Part of a small language model's weights: 2 heads of 64.
Each number is 128 + 24 x the weight over its row's rms, rounded and kept within 0 to 255. Layers, rows and columns count from 0. The size above them is the row's rms in percent of the matrix's.

# layer 10 MLP up, 640x160, rms 0.248, rows 570-612, columns 0-159
size [100 101  96  89 100  91  87 100 113 112 102 103 104 102 103 102  99 103 115 105 103  88 105 102  99  94  85 105  97 106  89  92 109  98  97 104 109 101 111  94  95  98  93]
[[ 61 139 123 137 153 137 122 120 114 133 175 115 153 135 102 118 136 121 113 135 139 153 124 135 116 136 129 163 118 130 148 114 101 110 159 123 149 117  47 126 172 106 105 136 138 119 131 125  96 125 126  91 154 103 143  90  76 134 166  78 155 140 125 143  90 123 135  97 119 137  97 102  99 101 162 136 147 145 155 122 118 170 159 145 129  98 125 107 144 103 159 135 137 119 139 132 159  94 128 115 169 132 150 120  74 157 136 116 148 106  91 133 145 149 150 105 116 149 162  89  96 136 163 128 146 118 160 126  50 154 110 122 116 107 148 133 149 137  88 142 150 132 115 104 111  89 166 142 134 111 112 116  98 112 156 147 121 143 118 150]
 [118  98 164 132 152  84 135 118 130 130 147 131 112 111 141 116 117 108 103 142 118 154 177 121 125 153 135 120 160 127 170 113 151 134 127 130  91 118 123 148  93 118 132 115 111 146 107 113 146 120  91 148 113 109 154 102 115 106 136 144 151 149 143 183 117 118 134 143 113 158 142 150 144 135 100  96 131 172 171 111 153 169 170 108 124  80  77  60 134 121 129 134 178 111 117 147  90 130 111 119 105 113 126 110  72 127 126 136 113 118  99 144 137  97 139 107 100 114 112 152 157 124 124 130 141 116 112 152 101 116 150  93  65 178 141 108 124 118 141 159 125 147 170 133 119 126  98 127 149  94  78 138 139 136 125 127  92 175 103 171]
 [136 101  90 143 122 131 173 133 101  99 117 145 131  72 121 151 143 164 189 111 194 166 111 127 150 117 101 129  97 130 113 152 156 139 125 127 129 124  73 152 161  76 100 121 124 104 130 114 155 162 142 127 124 131 138  84 113 125 103 154 159 159 107 131 131 113 137 127 130 166  83  97 147  88 173 119 107 135 120 156 131 112 146 137 120 119 112 147  95  91 127 117 148 133 174  94 122 132 156  98 157 128 112 134 105 164 125 138 125 146 179 129 126 132 160 138 101 143 113 104 164 116 155 125 151 140 112  99 144 116 131 115 125 130  96 135 169 170 120 137 120 124 135 162 124 112 156 133  95 134 121 148 115 137 155 140 110 203 111 126]
 [122 131 150 127 114 130 138 130 102 156 126 148 123 116 113 112  93 143 140 157 153 127 122 136 140 110 130 153 105  93 101 155 170 146 116 107 135 130 118 115 164 143 130 150 136 101 166 114 118 161  97  91 114 153 119 104  92  91  91 137 164  92 102 167 125 133 158  92 123 126 144  83 143 113 158 119 155 159 116 154  82 119 147 112 118 119 133  67 166  73 134 132 103 112 123  89  97 151 129 117 156 119 136 132 149 136 109 125 134 124 142 175  41 126 138 132 148 171 122 144 155 117 124 136 120 122 141 126 121 138 132 161 156 110 143  88 146 191 153 128 137 156 107 148 126 101 152 126  99 195 110 142 130 121 151 126 103 131 154 149]
 [138 125 105 117 159 132 127 174  89 141 136 149 103 171 153 121 129 147 106  86 122 115 118 124 119 130 139 124 148 103 110 135 127 114 140 117 137 129 105 144 144 140 155 143  74 170 112 121 115 104 166 128 163  91  81 141 152 108 122 190 109 117  85  99 158 130 141 135 131 111 116 125 135 146 157 129 110  78 142 146 143 106 124 142 125 136  89 114 106 136 118  67 109 144 133  99  94 129 185  91 134 133 111 120 140 116 103 121 111 134 125 134 139 112 126  84 137 118 148 122 156 157 149 152 134 115 137 132 170 103 131 130  83 121 155 144  79 123 184 106 104 181  96 119 150  81 162 123 158 101 108 109 179 143 142 121 116 121 163 100]
 [156 147  98 162  82 163 151 109 137  66  96 140 153  91 119 150 165  80 100 125  86 136 143 124  93 106 135 146 152 128 135 137 146  72 112 124 136 136 111 124 119 113 114 107 158  66 148 148  98  85 133 116 115 174 177 135 147 135  85 136 124 146  81 164 126 127 177 128  90 143 122 140 128 124 146 102  81 118  96 132 118 115 125  97 110 165  90 134 142 113 154 149 121 120 129 117 137 169 114 117 106 145 108 104 144  98 129 169 121 129 136 121 141 111 108  98 126 132 114 123 112 129  99 167 148 164 154 147 125 126 132 146 127 134 133  78 161 129 129 115 130 136 116  96  91 134 167 171 128 149 137 147 129 139 111 101 100 105 131 155]
 [114 121 132 122 162 135 139 100 133 144 103 173 114 133 126 103 125 136 175 127 155 138 174 176 116 168 121 155 108 178 112 113  97 112  59 132  94 140 153 137 122 146 149 156 171 120 113 119 123 140 181  78 140 152 110 141  66 110 116 128 118 107 120 179  84 133 120 114 117 131 146 141 119 111 114 122 149 128 126 125 102 135  91 121  97 100 127 117 128 145 151  94 120 133 124 146 147 107  87 112 149 110 120 165 117 125 131  71 158 151 154 133 120  94 106 121 174 154 111 118 131 136 101 107  95 134 160 128 142  85 144 187 153 115 120 137 102 106 140 105 102 127 108 139 150 125 145 148 148 161 133  91 117 138 158  93 101 146 115 115]
 [103 137 111 163 168 160 153 119 163 108 174 120  97 113 130  82 199 133 101  74 118 137 156 152  83 117 111  91 116 153 123 137 126 122  93 131 122 162 157  75  89 134 116 123 125 148 114 142 138 138 150 151 113 138 141 126 113 113 128 150 123  97 138 116 117 123 144 128 117 155 165  98 140  89 124 122 128 131 141 124 141 107 114 123 125 121 115 143 137 128 144 131 137 110 119 120  99 119 142 158 124 147  75 132 138 150 128  99 132 143 127 157  78 138 134  93 138 152 155 124 161  88 138 116 174 148 109 137 130 122 152 115  70  46 115 144 114 112 142 151 105 157 139 141 118 102 117  76 155 107 122 109 152 156 143 154  75 119 152 155]
 [171 118 119 108 168 114 108 167 128  87 142 147 137 114 157 134 157 177 108  78  93 113 133 190 126 132 169 132  75 167 100 134 110 113 124 140 126 102 139 169 128 141  96 159 140 121 139 138 110  97 140 107 132 154 133  92 165 114 137 109 133  99 158 174 134 139 169  93 111 118 142 108 141 133 149  97 183 111  97 152 140 134 129 125 136 118 103 116 146 125 110 147 125 112 119  85 103 140 124 124 175 137 123 102 142 100 161 124  99 161 151 176 160 124 107 119 125 141 162 102 110 173 108 108 114 124 145 105  91 114 130  95 133 164 133 160 137 110 115 159 124 132 128 152 150 149 111 124 132 136 159  92 113 128 160 133 156  98 157  94]
 [133 109 127 152 195 111 166 133 111 131 106 133 168 153 133  73 152  99 109 138 118 130 141 145 179 161  93  93 134 143 161 153 159 139 137 116 152 140 150 148 114 139 131 148 149 130 127  91 108 146  64 123 171 126 101 130 118  93  84 142 133 163 106 110 114  94 127  90 149 169 135 126 157 107 152 153 135 129 153 141 145 143 139 127 105 130  98 112 114 112 116  77 149  82 139  99 105 153 148 124 124 163 156 149 128 122 128 154  82  94 140 132  74 142 142 111 166 140 133 121 112 116 108 125 102  90 139 145 119 163  99  97 119 107 108  88 137 135 111  91 161 151 143 153  99 148 139  99 138 115 141 109 130  88 148 113 128 111 139 113]
 [141 156 113 138  97 116 150 134 114 125 100 177 103 114 135  85 110 146 101 150 147 151 166 151 110 162 129 114 157 134 103 112  87 146 152  95 111 108 105 122 128 127 105 145 130 130 142 164 115 193  88 116 132 191 111 119 124 119 132 161 147 140 120 115 149 161 101  87  97 167 102 161 112 141 119 121 187 101 116 136 136 126  86 154 134 141 130  69 149 150 126 130 117 100 163  89 103 115  79 136 113 144 121 111 147 124 145 146 114 137 109 134 111  75 139 116 108 127 143 153 138 147 100 106 112 146 120  81  97 119 133  93 140 131  48 117 106 118 132 136 127 124 130 160 109 143 113 124 114 106 138 153  96 111 137  95 138 157 121 140]
 [100 113 145  92 123 138 130 132 116 132  94 126  94 148 116 153 134  86 158 127 138 132 119 110 138 150 102 113 123 118 175 113 123 126 109  78  97 129 114 117 127 140 118 129 118 186 127 139 118 153 128 126 105 151 119 104 151 213 109 175 151 105 125 111 174 106  96  89 152 162  90 152 132 114 150 116 136  89 101 164 103  95 112 143 170 159 111 104 120 132  95 144 137 101 118  99 136 117 154 122 143 142 123 152 141 182 124 142 114 120 129 124 122 120 151 141 164 103 119 107 154 187 153  99 149 134 104 121  89 149 138 109 160  76 107  98 112 138 125 149  98 130 119 132 128 119 188 136 110 100 125 166  96  98 106 119 138 124 126 146]
 [114 164 105 130 136 159 142 157 153 147 148 106 122 114 107  98 110 137 105 166 123 113 125 161 129 111  94 113 175 139 153 100 153 106 154 108 117 116  98 110 151 148 124 117 118 181  87 100 159 142 115 166 118 117 121 167 116 106 114 169 136 142 170 170 102  81 118 105 157 104 132 129 130 123 124 100 131 152 158 100 121 119 139 174 120 117 109 122 125 153 143 107  99 125  89 101 102  81 107 101 153 148 118 121 117 113 125 106 146 122 160 122  93 141 180 152 125 132 146 158 109 151 120 134 164 120  98 146 162  93 128 126 109  88 145 129 127 132 120 136 141  98 115  98 138  72 100  71 117  86 123 190 117 119 108 150 119 130 112 147]
 [ 99 145 107  76 133  97 133 113 155 143 176 169 121  85 143  96 127 115 145 141 128 158 116 135 153 187 130 131 103 124 118 102 108 133 121 130 141 134 132 136 148 129 130 119 108 108 122 165 129 108  63 152 116 123 125 180 133 168 113 158 132 120 134  96 108 127 147 175 134 129 145 125 121 115 130 121 157 140  61 121  86 118 102 125 144 142 145 125 116 136  99 146 128 156 119 125 175 154 122  83 103 146 141 134 144 111 105 127 155 125 119 100 104 133 118 115 123  87 112  78 139 145 153 121 158 137 101 162 104 107 101 169 184 130 153 174  96 146 120 129 156 131 169 125 125 141 139 134  68  94 142 157 141 145 163 153 121 123 156 104]
 [114 128 165 113 164  66 168 101 106 135 114 135 156 146 130 116 122 145 148 130 100 198 157 146 175 124 112 110 130 144 149 103  97 154 102 118 102 156 128 116 139 110 132 176 103  94 113 140 140 120 139 106 142  68 124 161 136 132 148 147 117 112 121 142 125 179 145 116 155 121 161 128 109 135 144 112  87 107 128 129 130 149 120 133 155 146 143  67 115 134 116 103 111 131 102  91 121 140 182 132 157 122 128 138  75 151 129 113 102 127 163 117 145 154  92 153 106 112 155 115 110 143 122 113 186 109 149 121  76 120 133  68 116 129 111 120 148 114 137 120 106 109 123 161 171 113 133 127 115 131 151 121 168 105 114 150 162 140 109 140]
 [125 115 130 155 160 113 152 116 141 158 125 148 134 127 169 128 144 109 133 131  87 117 143 161 101 132 128 128 141 120 112 100 107 110 109 116 161 153 132 129 134 106 138 123 131  72 111  99 158  95 131 146 102 144 142 128 111 161 121 139  92 116  80 146 140 105 143 146 166 147 108 130 152 144 167 100 151 130 116 134  66 137 103  93 128 156 122 117 107 140 166 104 138 108  65 196 129 115 137 113 134 144 133 162 148 175 142 102 135 150 137 111 113 148 127 117 152 158 132 155  75 109  74 162 109 202 116 158  81 122 119 113 129 102 113  90 148 127 130 142 162 116 135 144 136 134  96  97 157 120 133 162 103 132 117 158 110 112 103 131]
 [129  66 122 158 159 159 141 107 101 140 139 129 156 145 129 105 127 137 143 137 141 121 117 127  74 176 118 139 127 131 134 107 106 145 178 146 147 144 134 113 118 124 113 126 117 119 152 100 128 106 138 160 121 116 108 164 129 131 177 128 165 114 163 145  71  56 152 163 128 104 104 104 106  81 132 125 110 132 151 132 121 124 108 109 156 149 124 141  94 123 138  99 138 156 132  93 122 160 125 135 123 156  92 143 143  98 103 130 131 111 138 142  89 152 140  83  90 162  83 149  96 152 128 149 140 137 154 123 104 132  93 108 119 106 112 169 119 165 114  95  92 133  97 158 120 148 166 102 122  89 138 146  99 122 140 137 184 125 141 114]
 [167 118 125  94 112 170 155 181 136 116 109 167 142 148 147 129 129 157 124 108  99 168 120 167 101 126 151 137 111 129 141 140 107 119  99 123 157 126  87 128  83  96 132 168 111 126 132 121 149 147 145 137 149  93 107 137 123  60  99 131 133 176 130  79 155 103 148 145 115 119  95 140 152 132 111 142 134 181 172  99  93 167 110 148 142 137 115 104 133 137 161 122  96 147 132 111 147 127 142 140 140 127 137 165 109 123 131  94 149 150 134 148 122 131 119 126  97 121 142 133  80 148 124 108 149 137 144 125 133 122 132 177 128 102 135 145 100 148 126  68 105 129 163  52  95 113 102 162 138 134 127 166 134 139 129 140 120 153 103 102]
 [173 132 106 166 121 138  91 118 149 118  98 150 143 151 168 109 156 130  83 154 166 124 126 142 106 121  79 123 103 115  88 133 118 116 154 104 125 117 155 113 125 158 143 165  83 138 136 111 134 121 116 117 120 107 117 140 146 129  90 178 100 161 117 172 120 151 150 158 158 122 147 127  99 136 184 127 160 126 108 127 135  85 163 112 124 128 125  91 112 110 141 124 171 119 140 114  95 148 159 135 146 137 128 136 151 122 158 135 124 151 115 152 158 119 156 129 117 126 105 121 126 134 119 106 186 106 129 122 103  60  99  70 140 113 115 163 161  95 143 125 123 187 107  92 120 152 130  89 137 154  95 116 115 116 100 149 120 116 132 139]
 [133 129 123 132  98 147 132 162 119  98 174 115 127 124  96 160 157 164 125 117 159 137 135 122 117 114 104 117 133 108 113 115  96 150 113 155 118 134 159  78 106 157 103 118 179 129 183 133 105 126 107 146 143 139 140 139 141 104 145 122 110 111 113 134  94 145 127  96 125 153 131  81 164 129 130 125 111 148 107 149 155 115 117 165 116 163 148 118 100 155 138 120 124 106  96 146 153 122 140  93 148 138 115 112 139 130  80 101  96 136  99 116 115 168 139 164 113  83 108 136 147 162 140  85  93 113 108 134 101 157 101 119 124  75 171 165 102 117 120 170 110 127 166 150 149 109 139 172  67 126 151 121 101 142 167 136  84  98 124 119]
 [101 119 172 101 114 150 133 111 131 154 135 155  88 154 178  96 151 147  70 120 109 110 126 132 128 145 152 111 127  96 152  90 132  99 107 144 132 164 134  92 156 129 118 137 171 145 115 119 128 124  75 123 125 115 188 102 111 108 156 147 153 157 125 136 139 151 116 129 172 156 147  85 111 122 112 107 126 146 167 109 117  96 121 147 132 105 115 139  82 117  73 140 111 105 122  95 154 143 129 139 156 110 153  91 128 164 120 123 135 132 101 112 147 140 129 107 143 136  94 127 106 127 127 105  97 108 143 134 113 148 106  96 125 144 144 125  83 144 128 108 139 144 109 126  87  99  93 161 157 144 131 126  80 136 125  76 169 172 168 150]
 [107 153 155 107 169 117 140 124 141 116 140 112 107  66 138 134 106 152 163 158 155 107 144 105 124 117 109 142  80 109 149  90 164 126 121 129 120 159 117 117 127 138 110 134 118  88 119 106  94 134 120 202 114 114  94  97 115 122 118 130 131 159 100 150 141 117 123 195 151 146 112 163 139 145 178  85 156 156 129  86 139 137 149 138 163  87 186 154 115 101 126 128 157 109 158 135 147 129 133  97 107  98 116 115 144 105 118 134 115  56 131 106 154 136 118 153 132 158 119 150 146 113 132 122 131 173 133 177  98 104 126 118 141 153 117 118 128  89 111 129 108 109 108 109 111 135 122 103 132 164  93 124 143 112 159 123 114 125 117 144]
 [ 60 117 107 123 128 113 141 155  88 133 111 106 158 117 140 114 160 149 101 119 124 143  95 180 143 105 117 123 132 127 133  94 109 118 134  87  88 129  99 144 116 140 117  90 124 159 118 135  95 159 155 140  99 167 103 159 149 123  95 137 118 130 156  86 178  64 122 160 108 130 155 126 139 163 123 116 116  96  99  98  94 136 167 158 153  99  92 148 126 119 104 181 124 103 142 107 136 160 135 155 129  95 130 125 115 133 106 118 136 132  84  72 150 131 100 137 191  96 155 122 143 143 138  96 119  97 110 172 135 138 151 133 121 122 128 119 123 159 130 101 134 126 122 136 126 138 122 108 164 136 138 123 128 178 139  94 135 142 121 122]
 [140 125 171 126 141 103 167 105 135 178  94 105 113 108 129 121 151 108 139 102 115 109  89 117 115 117  96  97 116 150 163 107 172 165 130 122  97 139 104 109 129 160 150 138  96 173 133 148 136 170 137 179 148 124  78 122 111 136  75 140 144 129 148  94 126 162 126 140 102 126 151 115 107 133 136 144 156  95 100 136 160 163 118 149 132 132  90  80 110 160 111  93 113 125 106 109 143 122 109 108 133 123 147 131 121 157 108 152 139 103 144 110 187 118 166 119 132 123 132 162 126 135 172 128 132 143 100 144 103 160 200 129 123 155  97 148 124 156 140 137 154 112 117 128 150 207 125 121 127 119  95 116 122 127 120 136 139 132 151 137]
 [146 130  98 138 150 131 111 138 136 167 107 133 134  98 166 130 136 149 126 117 124 148  44  91  93 161 111  87 142  92 112  97 134 138 137 132  83 172 134 119 129 161 138 139 146 141 153 122 104 109 152 122 137 105 112 166 114 123 119 156 114 139 136 118 124 134 100 150 109 157 113 100 170 103  63 132 162 136 135 140 107  90 136 145 124 176 148 168 105 104 124 182 130 116 108  94 129 157 126 109 114 180 157  87 128 140 129 127 113 119 131 120 153 140 152 154 126 131  94 152 157 145  96 111 155 132 130 126 128 118 102 125 129 138 123  97  71 179 133 154 140 139  90  99 164 164 117 100 132 145 120 134 110 142 129 105 151 137  84 107]
 [ 79 124  88 136 164 145 138  99 134 122 140  56 154 132 134 129 132 168 158 116 150 142 128 131 154 107 105 126 159 117 162 161 117  80 127 131 117 160 138 113 131 117 126 170 134 124 139  95 170 112 116 119 132 137 174  80 122 146  96 105  92 124 117 132  91 109 138 134 126 120 141 146 110 103 128 176 118 135 181 141 143 125  97 104 172 150 143 109 179 118 156  96 115  72 120 155 152 129 102  58 139  96 116 149 125 109 168 131 131 149 131 138  91 108 148 135 123 121 115 140 144 126 129 173 170 132 110 115 150 131 150 116 139 123 111 173 140 151 138 178 129 112 131 109 142 150 124  84 116 123 122 146 124 124 124 120 159  84 117 147]
 [149 155 142 155 154 123 141 110 127 168 101 142 147 106 150 154 128 118 112  77 116 139 132 145 100 115 124 123 114 129  97 151 147 165 160 143 139 124 135 124 125  99 115 112 155 132  89 180  55 130 134 124 149 128 149 107 124 133 105 123 146 130 135 110 159 142 112 128 149 133 131 119 138 130  92 166 148 125 139 115  94 123 111 175 113 116 103  99 157 107 158 118 140 108 113 113 146 148 118 117 147 151 187 123 115 121 140 113 126 149  90 106 141  96 135 149 104 162  81 105 117 121 116 110 125 209 118 165 169 110 115 113 135 136 160 134 121  91 123 131 119 114 133 133 105 163 118  74  99  88 117 205 156 140 113 111 166  89 112 123]
 [107 116 132 131 150 131 102 127 110 123 110 122 114 129  73 111 136 142 125 102 139 115 107 123 144 104 107 151  99 131 108 136 138 147 139  98 126 144 125 146 134 132 185 143 154 106 102 101 133 125 111 130  90 111 124 135 123 151 118 159 135 151  96 109 121  85 134 103 112 111  79 122 171 106 121 127 115 127 142 148 103 145 111 126 124 124 144 116 111 100 154 106 200 114 111  84 152 158 145 159 159 157  82 153 132 107 130 100 101  88 130 158  68 146 153 151 132  80 109  90 149 131 153 141 107 119  87 175 106 183 138 160  97 155 109 156 125 150 183 129 114 156  85 116 147 159 158 154 149 107 133 130 154  92 109 148 134 117 132 152]
 [167 100  88 139 142 135 109 146 142 127 125 116 124 134 109 144 164 151 106 135 110 116  68  86 130 134 106 112 117 101 151 144 173 130 125 127 118 131 116 124 125  97 170 130 127 138 101 147 160 125 103 115 135  65 121  97 130 137 110  99 131 118 144 110 142  95 165 143 124 129 145 122 112 146 134 115 115 122 130 115 131 129 119 124 152  93 115 146 133 134 113 169 112  96 147 138 101  96 143  95 136 197 106 127 149 186 153 116 132 162 144 104 151 150 124 106  88 105 112 156 106 132  93 162  66 188 163 124 136 110 202 135  98 115 152 100 131 121 145 100 148 152 158 115 125 151  96 129 134  75 116 107 119 124 100 110 115 125 160 131]
 [131 158 138  89 135 133 100 118 123 161 128 114 154 135 136 112 137 106 114 123 138 150 130 131 162 112 124 123 181 142 147  90 115 106  86 111 117 100 102  90 166  98 152 129 185 143 143 121 171 165 119 137 153 207 142 171 141 162 102 166 139 133  88 137 112 130 170 175 137 126 132 159 140 114 121  74  99 107 119  85 174 109 145 130 114 176 107 131 155 145 107 119 127 122 161 150 120 132 118  96 129 139 136 167 119 116 140 157 114 134 120 122  96 170 162  94 132 122  85 167 146 142 131 149 161 151 131 100 137 109 131 119  85 107 139 139 115 137 117 111 104 147  81 103 122 146 118 135 142 113 124 131 108 139 105 120 131  96 101 131]
 [141 124 142 136 112  73 138 100 149 130 112 171 152 131 152 128  94 123 154 113 135 108 149 147 127 137 122 146  98  90 104 118 177 138 151 142 103 166  68  87 181 111 122 105 145 136 121 130 101 108 176 114 119 133 131 100 120 187 137 109 134 139 138 123 132 110 130  94 149 123  92 140 134  80 106 151 129 115 186 147 111 114 127 111 179 114 146 118 125 115 138 115 151 126 128 143 128 153 122 138  89 113 126 154 140  90 110 147 138 112 114 132 138 154  92 153  99 138 133  87 132  98 121 146 150 168 106 174 106 138 152 127 115 190 108 122 146 152 156 111  95 116 135 176 166 120  95 134 129 131 117 154 166  95 138 129  83 151 108 114]
 [151  98 154 127 169 124 144 125 126 113 128 164 124 110 102 107  81 158 136  97 133 129 131  88 164 134 133  97  87 160 108 156 120 146 154 131 113 128 119 130 155  97 114 137 135  92 106 107  97 135 115 137 118  87 162 115 139 130  76 100 145 152 103 131 123 111 119 144  66 148 159 141 103 100 106 130 141 140 117 118 111 139 131 106 139 116 165 156 167 149 159  86 100 150 183 160 123 128 149 152 120 128 145 117  89 133 108  97  98 131 135 129 129  85 134 188 154 137 164 107 139 107 144 137 126 154  69 152 125 155 103 125 138 129 168 121 122 134 132 113  93 112 105 108 151  78 100 133 111 135 153  55 125 120 149 127  98 121 129 139]
 [121 172 142 204 125 120  97  99 136 131 129 129 139 117 163 105 103 112 147 136  94 116 135 141 106 154  80  80 159 128 134 102 129 107 137 123 118 154 115 112  87 124 148 125 152  99 151 103  92 155 132 107 158 142 154 127 140 168 106  84 109 130 163 144 144 127 159 108  88 113 128 105 136 128 136 126 128  98 170 114 110 111 107 205 159 124 135 143 101 137 139 122 131  86 141 154 151 149 152 122 195 175 142 134 141 119 111 107 133 147 123 171 101 127 153 123 102 130 154 121 110 114 174 135 132 121 121 143  89 154 132 136 113 154 101 127 146 148 126 149 141 104  80 157 101 132 152  98 123 151 112 105 115 143  93 134 121 139 107  84]
 [165 135  66  91 154 144 149 117 166  79 136 136 159 134 111  88 158 141 134 133  63 140  81 142  91 128  87  80 133 160 137  98 137 137 123 111 125 129 111  89 142 112 135 117 141 139 111 166 109 130 115 117 127 139 114 146 136 170 117 152 144 146  96 175 117 139 138 105 102 112 149  92 125 171  94 156 143 143 130 143 147 125 136 145 114 124 113 126 138 131 167 125 106 127 145  99 174  97 151  90 128  97 144 136 131 123 147 133 135 108 139 159  96 151 122 110 146 133 109 151 135 186 141 119 177 110 144 154 138 123 106 159 132 128 119  96 136 158 151 163  99 134 113 126  97 110 121 126 129 160 139  77 163 118 138 103 136 156 187 139]
 [121 137 128 132 134 113 162 158 154 155 121 130 124 108 147 139 179 144 101 125 174 131 126 154  97 126 143 177 144 115  94 116 144 126 115  95 167  96 135 134 104 118 124 129 111 113 108 148 125 119 155 171 139 142 142 107 157 103 138 140 167 150 155  83 126 131 102 107 145 110 103 142 124 111 125 163 126 151  61 155 150 105 142 127 121 146 122 119 133 100  70 111 176 115 125 153 102 158 167 119 166 142 120 132 107 109 138 128  94 135 118 138 138 231 109 108 154 143 137 112 140 124 184 120 145  86 121 132 111 135 137 141 150 124 135  97 106 157 143 154 156 127 126 130 100 141 135 137 164 102  99  98 127 148 158 125 129 114 123 187]
 [140 144 103 137 135 140 121 145 140 159 140 104 102 110 125 136 117 144 149 124 113 129 158 149  99 136 109 114 103 157  89 134 149 108 128 114 162 108 137 138 140 115 115 137 147 137 121  66 107 137  85 166 114 109 111 125 185 107 102 114 122 148  71 134 149 110 136  82 151 158 120 107 140 131 164 151 110 154  58 135 116 132 153 107 133 117  96 120 132 108 129 137 144  95  78 142  84 151 150 114 114 117 135 163 158 112 159 151 132 116  89 162 150 108 112 150 116  96 148 129 169 129 145 139 127 139 122 153 122 170 112 105  91 127 119  91  57  98  83  94 158 116 119 128  97  78 127 127 120 157 165 117 104 103 142 118 146 118 126 102]
 [142 129 131 135 103 126 100 139 109 147 105 101 134 158 113 151 163 149 109  68 134 131 134 133 150 101 143 113 127 112 107 119 136 119 151 145 138 156 140 135 123 174 126 190 123 138 131 138 157  96 124 150 154 127 137 186 148 117 104 147 142 135  79 144 106 103 111 102 120 121 108  76 115 158  88 137 152 123  92 136 119  71 154 100  94 157 136 142 105 154 106 174 185  72 105 108 134 128  61 133 118 170 117 112 122 191 136 137 131 162  92 131 115 110 118 132 158 117 112 114 128 133 153 134 137 135 144 148 140 126 132  87 123 126  73 142 125  93 134 163 111 131  97 136 142 126 159 139 134 139 129 138 115 184 143 115 150 123 127 127]
 [121 110 185 155 128 134 103 122  85 132 123 116 127 134 116 133 192  98 141 118 104 122 117 127 127  96 132  89 118 122 146 115 175 124 123 130 157 115 154  97 118 140 128 137 172 149 113 157 126 142 103 152 150 136 157 110 118 122 105 148 120 134 106 132 168 129 121 143 131  83 124 115 145 122 123  97 132 115 135 147 122 124 139  88 103 156 150  91 150 121 167 108 150 123 128 113 148  91 140 118 140  99 144 122 116 168 132 115 116  91  72 106 114 102 117  67 143 117 187 111  64 115 112 128 136 148  93 132 129 101 164 159 142 139 156 123  99 202 167 125 163 154 153 116 138 133 153 128 105 148 119 154 110 161 150 175 115 111 150 103]
 [116 121 115 155 148 135 159 122 140 114 134 148 123 127 131 120 113 104 124 112 103 166 102 124 147 170 133 165 105 140 143 148 124 130 103 121 101 142 112 146 162  77 143 128 181 131 149 134 113 124 141 110 108 131 124 156 129  93 141 150 100 172 158 141 158 134 137 157  95 126  99 150 122  84 124 130 112 128 127 118 127  99 128 141 118 106 130 116 141 143 147  70 168 127  89 114 109 138 124 125 154 127 133 134 137 188 143 135 125 138 133 135 119 170 122 168 107  99 167 121 112 138  90 109 110 120 152 104 167 109 114  66 127 114 135 139 117 105 130 107 124 123 167 116  73 118 132 118 128 166 150 158 113 134 141  48 159 179  51 151]
 [111 124 154 118  72 146 171 121 133 105 129 137 162 178 121 133 163 122 123 136 156 115 151 120 129 136 133  66 147 106 103 108 100 132 143 144 111 121 187 140 156 110 115 142 130 120 129  98 128 127 155 109 125 125 105 155 143 145 144 162 129 105 166  84 135 109 144 117 154 155 107 160 154 126 110 135 128 148  97 130 130 113  92 122 150 102 177 102 127  91 141 102 124 141 120 100  78 139 189 130 192 117 122 136 145 110  91 133 121 148 111 139 135 128 129 143  94 100  76 121 138 105  98 140 159 110 105 105 109 135 141 131 128 107 164 121 118 152 116 130 127 124  70 122 128 147 132  52 133 124 111  96 114 115  90  93  93 141 150 123]
 [122 119 122 143 114 164 125 125 110 122 135  88 151 154 120 127 158 126 132 121 188 133  96 143 178 109 139 172 163 122 130 130 109 113  67 123 105 159  94 138 119  88 166 155 128 131 159 158 166 112 128 111 113 144 155 135  82 159 123 148 118 122 130 136 119 125 135 130 126 156 124 135 100 103 135 117 129 131 148 111  88 140 107 120 168 123 163  78 113 146 108 106 100 141 138  85 108 140 155 117  82 145  76 155 102 139 105 142 126 122 117 125 164  91 164  87 101 128 173  96 163 140  93 123 142 160 133 101 108 161 156  95 143 122 168 145 142 135 119 152 133 114 147 130 103 145 128  51 100 154 116 124 140 124 109 118 142 103 133 146]
 [ 96 139 155  69 128 142 158  99 109 157 152 156 129 112 100 131 121 146 157 110 114 118 155 124 131 130 115 154 133 125 140 141 136  88  74 112 144  89  90 119 170 101 139 122 126 139 123 123 133 126 108 147 171 121 144 144 141 122 128 150 179 149 129 117  97 117 188 102  81 109 150 109 116 140 103 131 189 106 132 135 158 111 143 128 131  95  91 160 110 140 143 138 161 105 136 131  95 121 178 113  98 152 115 132 105 131 125 119 141 122 150 130 149 128  86 147 153 120 118 111 140 142 143 123 117  99 125 159 134 123 131  93 156 170 104 141  91 137 123 113 142 172 137 112 122  88 136 106 147 100 161  50 157 154 164 132 162  96 146 141]
 [116  88 125 162 101 137 114 115 121 149 107 123 117 146 177 116 180 108 128 124 104 130 163 121 116  97 132 113 121 100 126 116  94 123 130  72 148  68 131 126 198 146 137 143 124 105 124 159 183 157 124 133 124 150 110 111 112 136 138 133 132 162 120 152 115 126 117 119 149 150 128 126 109 114 144 167 136  91 127 129 147 111  62 111 149 127 132 128 158 147 147 127 142 148 183 120 117 108 108 134 102 114 149  97 161 103 121 132 121 127 135 112 108 152 174 155  82  84 123 138 132 208 112 121 163 170 133 152 137 166 142 100 131  88 105 100  97 140 137 134 102 125 157 158 132 127 167 141  95 117 157 121 125 141 133 146 116 137 121 148]]